Weights of a small GPT-style language model, trained from scratch on English Wikipedia.
Size: width 64, 1 head of 64, 2.51M parameters.
Architecture: LayerNorm before each block, learned positions, biases.
Training: a variant of SOAP for these matrices, 114M tokens, 6959 steps.
Each number is 128 + 24 x the weight over its row's rms, rounded and kept within 0 to 255. Layers, rows and columns count from 0. Numbers have three digits each. The size before them is the row's rms in percent of the matrix's.

# layer 6 attention value, 64x64, rms 0.222, rows 36-63, columns 0-63
100:155076118117141133129128122064156141137141152129141141138108113114098121116130128138086137090090114168128111142075112145113162172162117125138143132143099124142117110131075119154159105078136129
095:131144130118100147138112127097127139164157122135105148138137169107114132163121140147125116152166131155152166129122089125092125116139126098187088127187115170077154155155120151122107121142116099
105:122120104099089128113101135085115122134144094140091135102142131140106096078171087101130114117135139199124109152090136153144149142132102139096150125157128160151124113153121118146122154090151140
101:151168068147130148116114121120132146120086113119119142126128063130106169071141149125128148146143102156153150146128145131114138140088134083126109115142181116099149102113131120142139170105138122
107:153073091093149169109151145158119148143132163086149102138093143133111129146117132143144116097122115147107121129150151175125120121147138153122177112158126145126136091117149146123174110147094082
105:113105104098121131139147090103123152194131187110113129128118152132111091137075112159105137130121092159148136108139134186123122139128116113121144135139119113100174120115106114164098110163125150
114:145136133133106104127124096142085104122113160141101181087147112088167130084133125119180093155117112142119135093170138134135118099105095113151141112106096115131129128105130118132175090141113152
095:148090111115095119089092118120147116111097083094090081131108101181104146139095140131147116155106147059143127110129166148152148144118118112141123120131118124114142157127131131139124169099131109
099:172152073124141141113090183126146123117115093148117136158150102135119142093164145108124138079139085152094129115139107130106128109111123133141125118105126175142150146147138133073140113116090103
094:105129125144201137134116111128148134144155055147121125171140138155174127157160144143123091135131120078103144151129127109127119117142138150121160120119140145143103144141103084132145128121129073
093:151138146140092142168069107109126098120121179150144122093136088149097108139125099126104122141125131111068163123117199145132131122153102102142133158119117107160126124117122156121126108130121151
107:113112079106164185144126120125127164156151128082166098142103142121105113130087089177125144174131125136147108117100148162119130116152167124132116134137117121144178122123135165112118112105127112
071:177072111134119162106160158095140124126147108143122164134134128108127151137132166131139139098102113139150126118088143157112134124119110143117129103179115123118176119138200160133096129137148100
096:115065113135142111125120120137109129190180096132085159144137129108146098129126111149152099142126135119122149112094124167128119093103089121137142156144074135128157173139127135117135113107134088
080:093160104105156131148152141149159128153130139095143137115124186111094102090129109182122148152170108144145111162128119121117139124134153129163161175141165121146151143131125145107127167089134148
107:125141148135134042103160093109151142130129126157170112130140143101142138126090130128085135112124101110156090116138112122139086169159154129117163106127146118132129125140155159131137131126126188
095:154086097066149127147118145116122125158181107123114134148131115165113116103112124193136093142123123173149105157111134147111129111147115130130161162100117119128132173166143142089107129124132134
118:120134108138131118171124068114097147144134100141115142130133132140130163128127141124173106188136155153182122105127110105150127115087126125184124097151129180125154166116143160136118126102115122
082:117128139100125093129095141137150125129163132109121119149154109166169107174133137134174109097131142117096112103156113146156108089119146093150150093100107155135137142126146160071113132171092129
120:112142125157142140154116101123112145122084151159163133130143087140123175154098142152098160176129140071159139129145100113087115112106123114162097121121150112094135157152113108145118127145087151
100:157112136084127088130121146133174143127155161151098120121160141157135172103141128181135128113150105100097114129134096142106116132178109102163137105155082119119136149125102105140145088158128115
099:150135120143098141143118113117113148152086141142143152143093082111108137186111152173120163124117128086160133157163189107143101123113141126146132119142113099073146129129123103156123136152121153
085:101152157168184103137112105146091106127119136147155108133168106100093116114161165113100181126122118133122117103166116100127116113126117086136083115125130114085106109150156125129164113131108126
109:134100144122145099146139111150116151130121124113130115141136091133114104180078161157066139151130166095132128124136134151131103105120139136133137147095123072142113124142162129105134184136070126
097:171129112127160106076111158122117122108125103138119141158153099167140145096165106138138137106134118106154114142117141130124126090112131087088132074153158112140162109127146141096171135085096116
096:137078102161108156096116149108142124145085130108134142145145083114131135099113097133123125145142124101138123152084127157120142159100150117139114143106128122131123110073108097139125165055131089
097:098128117165124125093103143156093122139113074150120157107139124130104118104148127133120155133075142129078116183097143107121125107163107141116131121147173151113159171174149144103129126111130119
090:108124100093113133120137111135072188126128141126157180139116115117136155174114166145142139134128137104126116092116093126157102076131147112162116131120096127104160126139146123132160107164086127
# layer 6 attention output (transposed), 64x64, rms 0.167, rows 36-63, columns 0-63
101:126117129152101099161116149195120155123129120158128111133177156141151113180135158157142089156147112079104160140116140135134127130108162140096104086144137145129129149174150119124120155128109128
093:095133105115139093095123143161167101142120139136127162084161097138102185163102112089155110122123068129128125126146142115096161168133116152097108137151129143139107115143115093134111143157128127
088:127082130178129085129148170150130132125141127094169121109142159111135144156151156150131139165158101112120158133123129152155096093116149103136164114093090135140155151114129116121115128189099137
092:112118120121137119141115159123152112162161121109163133147152189118144093154101089074155140163119134140124090125121129143105135152161124143162149167123149105107087164124152147114120114135143176
096:102132120161111153112090142112122118097133123165096109115165124076090116146139119145102126146169115087143144155126107111143153133113098118132090109139154097137156128086126152141139146078162171
102:122081084148114082109151179114132114112120123153111124134130123118134137140153153141152114152162103103137139129161122107121181144122116109118103074141131146169099147125127138121184148092097102
113:129111126106142167118173147096123148126165112114117119193095160152107147123137110124098169127120152141102122115108120085158120151130138088133177169150157155148094112111121148130143163120144134
084:137117169120147141140125121117096108110135117165190151098152170098121107157119118119134130096125109173119129142093110096113165113084134137124096118138153055125136149127121144143140090135140108
094:102121115120133120134152114128118104137135119094146135130148113109101128156090094117112128164139168140127120143121099189129095167185127104098124168130101095100140135084160100142106161165136151
085:158152141125109147147132130131120121094107131118141085101125084123057118116104159125134108108153162154118131076143104135129101142086110154133107170110129077142152138122130112151092096143126104
092:135114121110131120145111100151103133123139075173128124159118153177115120125141153145121154090095159144123088079107103128103149123111190118159093111127123123131151139117092089143125152146096137
119:144159126196086106133117148124168120140114121192095142121152120125147121161138139138138167135152140118129152127161119119105168165122124174112104109143131106136112120122131148110180120159114162
069:089118119118122111142115135151164141133143140110128128128169155134114140124130111107107153152162084173087168146127099107149118122111110127066090113150094085110139117145165141159144129104150168
091:134123099123123134144190163124141099068139156115115128090139118144092152160142126160112119134145122155110147123173078119142132166110186162097134131136144112122121124104124144129160162148129146
076:151117127157113081109093172130113133147120134110103117120128091089156108124128141114127145165142123114148155168162107142108130180165144182121136162118157168115097135131100165115135103151135116
109:135151164119092141147132131131128152108128133084120105184147129118149135112121152114145139089129136141127135158133183129118135071189094147131146098104106172107111135133115153149150119097142091
101:145153137157111090155145123161128123086124114136145138106138145086113169184144125167130148134157136156114144156138077167139157168129157127087178123117125150120130166117128155113134133146117147
105:138145150137137144094117127119179088111143120110122141096114154140150189175114097100164162095120148145113131122135138103089112138132122134103188158130139079148104111136093113112147137134125127
085:158140117150131149148159081117110092120119104102139133118106107098097162144137094158091147080083169170143132124114124132107154121156117153124122133141118143130144111101121108166123167077153143
122:140154124065128098116103126143140116136129124130113131103082119151119084143115107095158104092085156132106100090137153102106166162151094125116099144132116142112071128131131116123129107102118093
102:118121124097128129147150135164079102078126119107164147137160092114090117188105113111128159135134098129154140113090150172134139160114118102092114133162137173135133123156117115146105154105116126
106:154146140113144134162097123119159119134165135142127153149112169162153121112132115100157088147138153133132123105114127089087153117189126135147071102144139167155109149128141149112129144089159157
089:135109161080124158139159118173114147162136143142099101115087117145156129106110133106160094109101124131162100127129185108142154129117133145112127131137083147136084136104132127136093178109115159
119:130167152113136168137136082135126129118150092123131120112103152112140118136132124144132109092097139128128104147157131153143217134122091154141065114113119147093144118096147126117136100086129118
108:140131111108091129176095114135110112087162123097143091123138128093094086119110133099106171109107120130085128097120155114132145127117128144129123127127097092100110133105153173171106117119160170
085:121117130102134104145094141104109105133169130107116108125122129130138063126129134114101098160110113105087139130094081149109125130140106204165131102144171088096110146145154128116131112129134133
080:166160121094134132143139149125157097133115107095128113099116136144102139139118119107143126141132127146191188116099104096130075119140184140138136144103100122092108120104113171155120103152110127
089:139160129166128169117164102143187083137138111152106141116112136141096134142127089154107124105117126133142140125129126098107163161145087100084081122122139148134120089105113123095116126082130154
# layer 6 MLP up, 256x64, rms 0.249, rows 0-21, columns 0-63
108:118126130113136122169148158101126169118125113091095140138124151122134106119150135142129136161080143151132165156125124137159081125120117132165115114148155118172099140137197099122122109099106076
083:119143134106125107113107120150167092156116132150137144133155123123118106157109120096169152160102078100163169158088140114098128114135104121122106163139104095110126151135159126061104118148138117
118:134139097151141112139116183128155145164113098134135113146125128097155122201133147125090091127110123128143126159129194101157125121144108114165120112107128152118101154131101140164137134136099163
088:106079141111138094122120116139120099129121148104136129134105129179123152163149162133078104140155102172148147158156148096125142154141117128096131146116150095082125128117178132130121093122115176
103:136135127160139142125144114120103166159110131175137120173126161126093148121150151197138134156141123140109156131162125125134102127120172152103102130145149160125128104121128198121124130165168142
103:135138093140124141118145087123171093177141118158146124172132130140104094154153157142172081107135120067135126170112145144142106129150154128150111130095100122123136146134117129147106138100118085
090:101113133089113135137153134170106108106101129139102124118139103116151143128148172139085150150130103118179164124087144118123159142120100171118076120170137121160123116173159159120141113132098130
118:117126131126153138128072166085149093122152120121159146110154142097148113145117099091132127132136108118114137135116108109110125152128125091145145142126149028131129144155152153105128098152135160
089:135127117119134147094101103081136139127131099098130093108094113135138128138114111149143103190120136086107100092124117097102124139136127102077119127091137130116143133168174110144121165142079099
102:162150139119163096124132091145135158121121102131150118113146160132119141098121107173137110132107107148135105114118106191158076118109110112129128131107120110085170167105150179144163125156132125
098:136121139075165162160146156148111117128133149163107126116129119136141163166137212154117120109153122140139101163101134152165129140109108080117132097137152119096144156125126097138115115109117127
100:108062079133114134167120119115125110129154124107166085165117082123112153154150127135122144140158136101134131147108121118113147115105114124182104111149101114153132109153112120117126176131156177
117:163113170135156146103149105174135160130112148136136157091129124142118096135111127112099108158088116129161129179150112106141138116070139095090106143120109123111135151133171108114126140161124086
094:102138136128138147113120117137152161141094165108112091142124154145104141126176154099170142158174090131128161091153134151145192112125143116137124148073111126128107104135104114153110098123111117
089:149148116116135115115121134144160109177127155100131125153119092102145150098146102111105081151166125134106125159191098154146112115176087115120178116153133109115102131111148130129154111136149101
100:105120157106126141142121147146135149114115127098113158075099136098108144109135084131129108124130119198106127117113136145158132126142142120097089153167171135151171127109151119154125141099129066
135:151154119131122099161183151159120118097130166101105115164111125113147116133136099099145122170111104093161136139085122158107120097151106067160123092156150105123126123145114135110111099117138120
095:147133142132149126110142176133129147118109115136132125100122140204139121147121163147100128122124137133212159137133159140153119146148100116127151154106133116082163106156158150132117093099143131
108:117115163101137111103128175129162111113161127140110125145168126132149155140132085090108105099092124122149116119114164137161102168109116087161100079134091122145171139113115133115161140129131160
107:131135078156086117107109142134105115115075139106171142098099155188158144110133123153128158103130126118104145111133154134112120100161125128096073128100143108132141163134119162114119089114141137
104:131128123119151150078123127130091123130137114080157149113133128108110142087141125126098124091100121130130155134189129153095124180191149159134128107157145129129134109134147144185117132132130095
126:103167158131137125156094144143162150109108134145157114092127111138107125138062124104151130166109106133139129111137161153127144124141148078087161106151084080127142134168133110112131162131139141
# layer 6 MLP down (transposed), 256x64, rms 0.251, rows 0-21, columns 0-63
072:128092174129095114130088121094112133149116108154107108067113130128123165110097127103138148142199163115109126150117120129107163108090115142120125121139133110156130090093135098096132139148101131
086:135095135151152101143176138131067125123133116079129143126150132142097170147138130170131156163119167111093129148131129117109102148114150115098158136147100132126150151132090133188104149154127138
110:172115130142120119181165157168100126119125146108143151115115143137152152173168086153119140153117133174140151134147130148120099161125148120114210143110143121134141143132149154125115140147120153
088:161157091117094126097124127143157120124133072109104137103134097156136078157103148074113114114123144114103164115144086178126111144126130126139091125111146151131106128152132103130147103144082110
093:106142149097164160122145129109154117142150138141163164121115125160147112146111121098131125132138140138130091125150162170141205097168098135169103129143163145145157131133164105117130118119172132
104:115150113123120093137145168114104155130133100144164142097144113131157124126098126079094135144074124175127087111139154094108150127132143127124180132124132171136089123128092144092105142146112158
087:163144113107131089145154119165108135084109115138112159150124105160137154137151121093118115147122111144141140101088122176125101150144177127127098154135114171134086158157074102140115121149128143
130:127127134138125151123161110139107144129122131103109114139096126149094137119124150167132122120130133110151123117149173146146158114143121138127081127115128212156148094090108094122140186097113079
087:112143128126136117139126126149131158117132149107094132140171128087129174122148115156142131126134092145129166109128163079161136130091162140116112067127128177119117120159130161159117101178147151
089:091100163160134136134114132131143140158124137147129161133120130148156137121137149148140053147181075123143123136138139116126169120127119152150096073155156123165166124133155130130151136099149149
105:132114173151144166140138169115081132128089142065107101168144119123115095125103124110116142117146113152092119117132129118158197127099113124104165111108113122120153124153126144100107120112158136
092:126137172138124167138133135130113204137099078142123139118102127098143164122099080100142163122105100146161107115128159112134151129132141096120164140097158139115090135103107153129152111111111123
083:155119175139145179117083117116136134168144102141149143100123149130143164132105151117139158132155148155096121130121128139124191124088151109126185159131141121136111112104122119108138176167114130
082:153145123175091119142175108171115095091103129103090127099133089125120136132151108090102090140164152137149142125134162160115100139153150111129158148129137131153119102116098108132136120163086109
105:081132139129103146125140120123113137110098085153104103162119126144114119132080143121113139120122129143134121117164155100111109135111142172101209156141151132122119125184128161137081148110097131
099:099131159118131148087097132120135141155100097116152127076115155106149139144075142139138142118129106144092118134116143160144169090117103151106109109150168128136141102104149107106140123114101061
128:110130124127133135116088143124115095092121149149128152084146098085127097145123100125111128112124129107115100154105122083129054156131145107082129152110171117101115137182116147125115106139104109
071:100123151150125131179084156091085141147161113155118135136129132102122128167099118119155128167136144104108140111131097162137108119079160169141116165141127130121118113099121119073131140111098095
118:123120120135136142105116126120154151170100097124163142117085106127120083104092125141161170131115098111144111140180109130146189150136079159095121120141115108133137113149159162098115124155126147
082:168098126081119104128091136099144149156132126117161110114114166137146159149091147127160133124184134182138132161097137124109173117098118113160120127140178136160109104107143122099110132127126138
072:133130158153090132114096096089154146169161097110136107114131172157140148150085126152136149150174172108127115148132123143140173128097103126117177140142136117135153113095161099132124130144099127
148:121114105146075173131103119112090161196117135128136076146125119114127129139112130111141135135115126122188097122135162144134145135108093127120060109132130113125135119124147099154158158102107131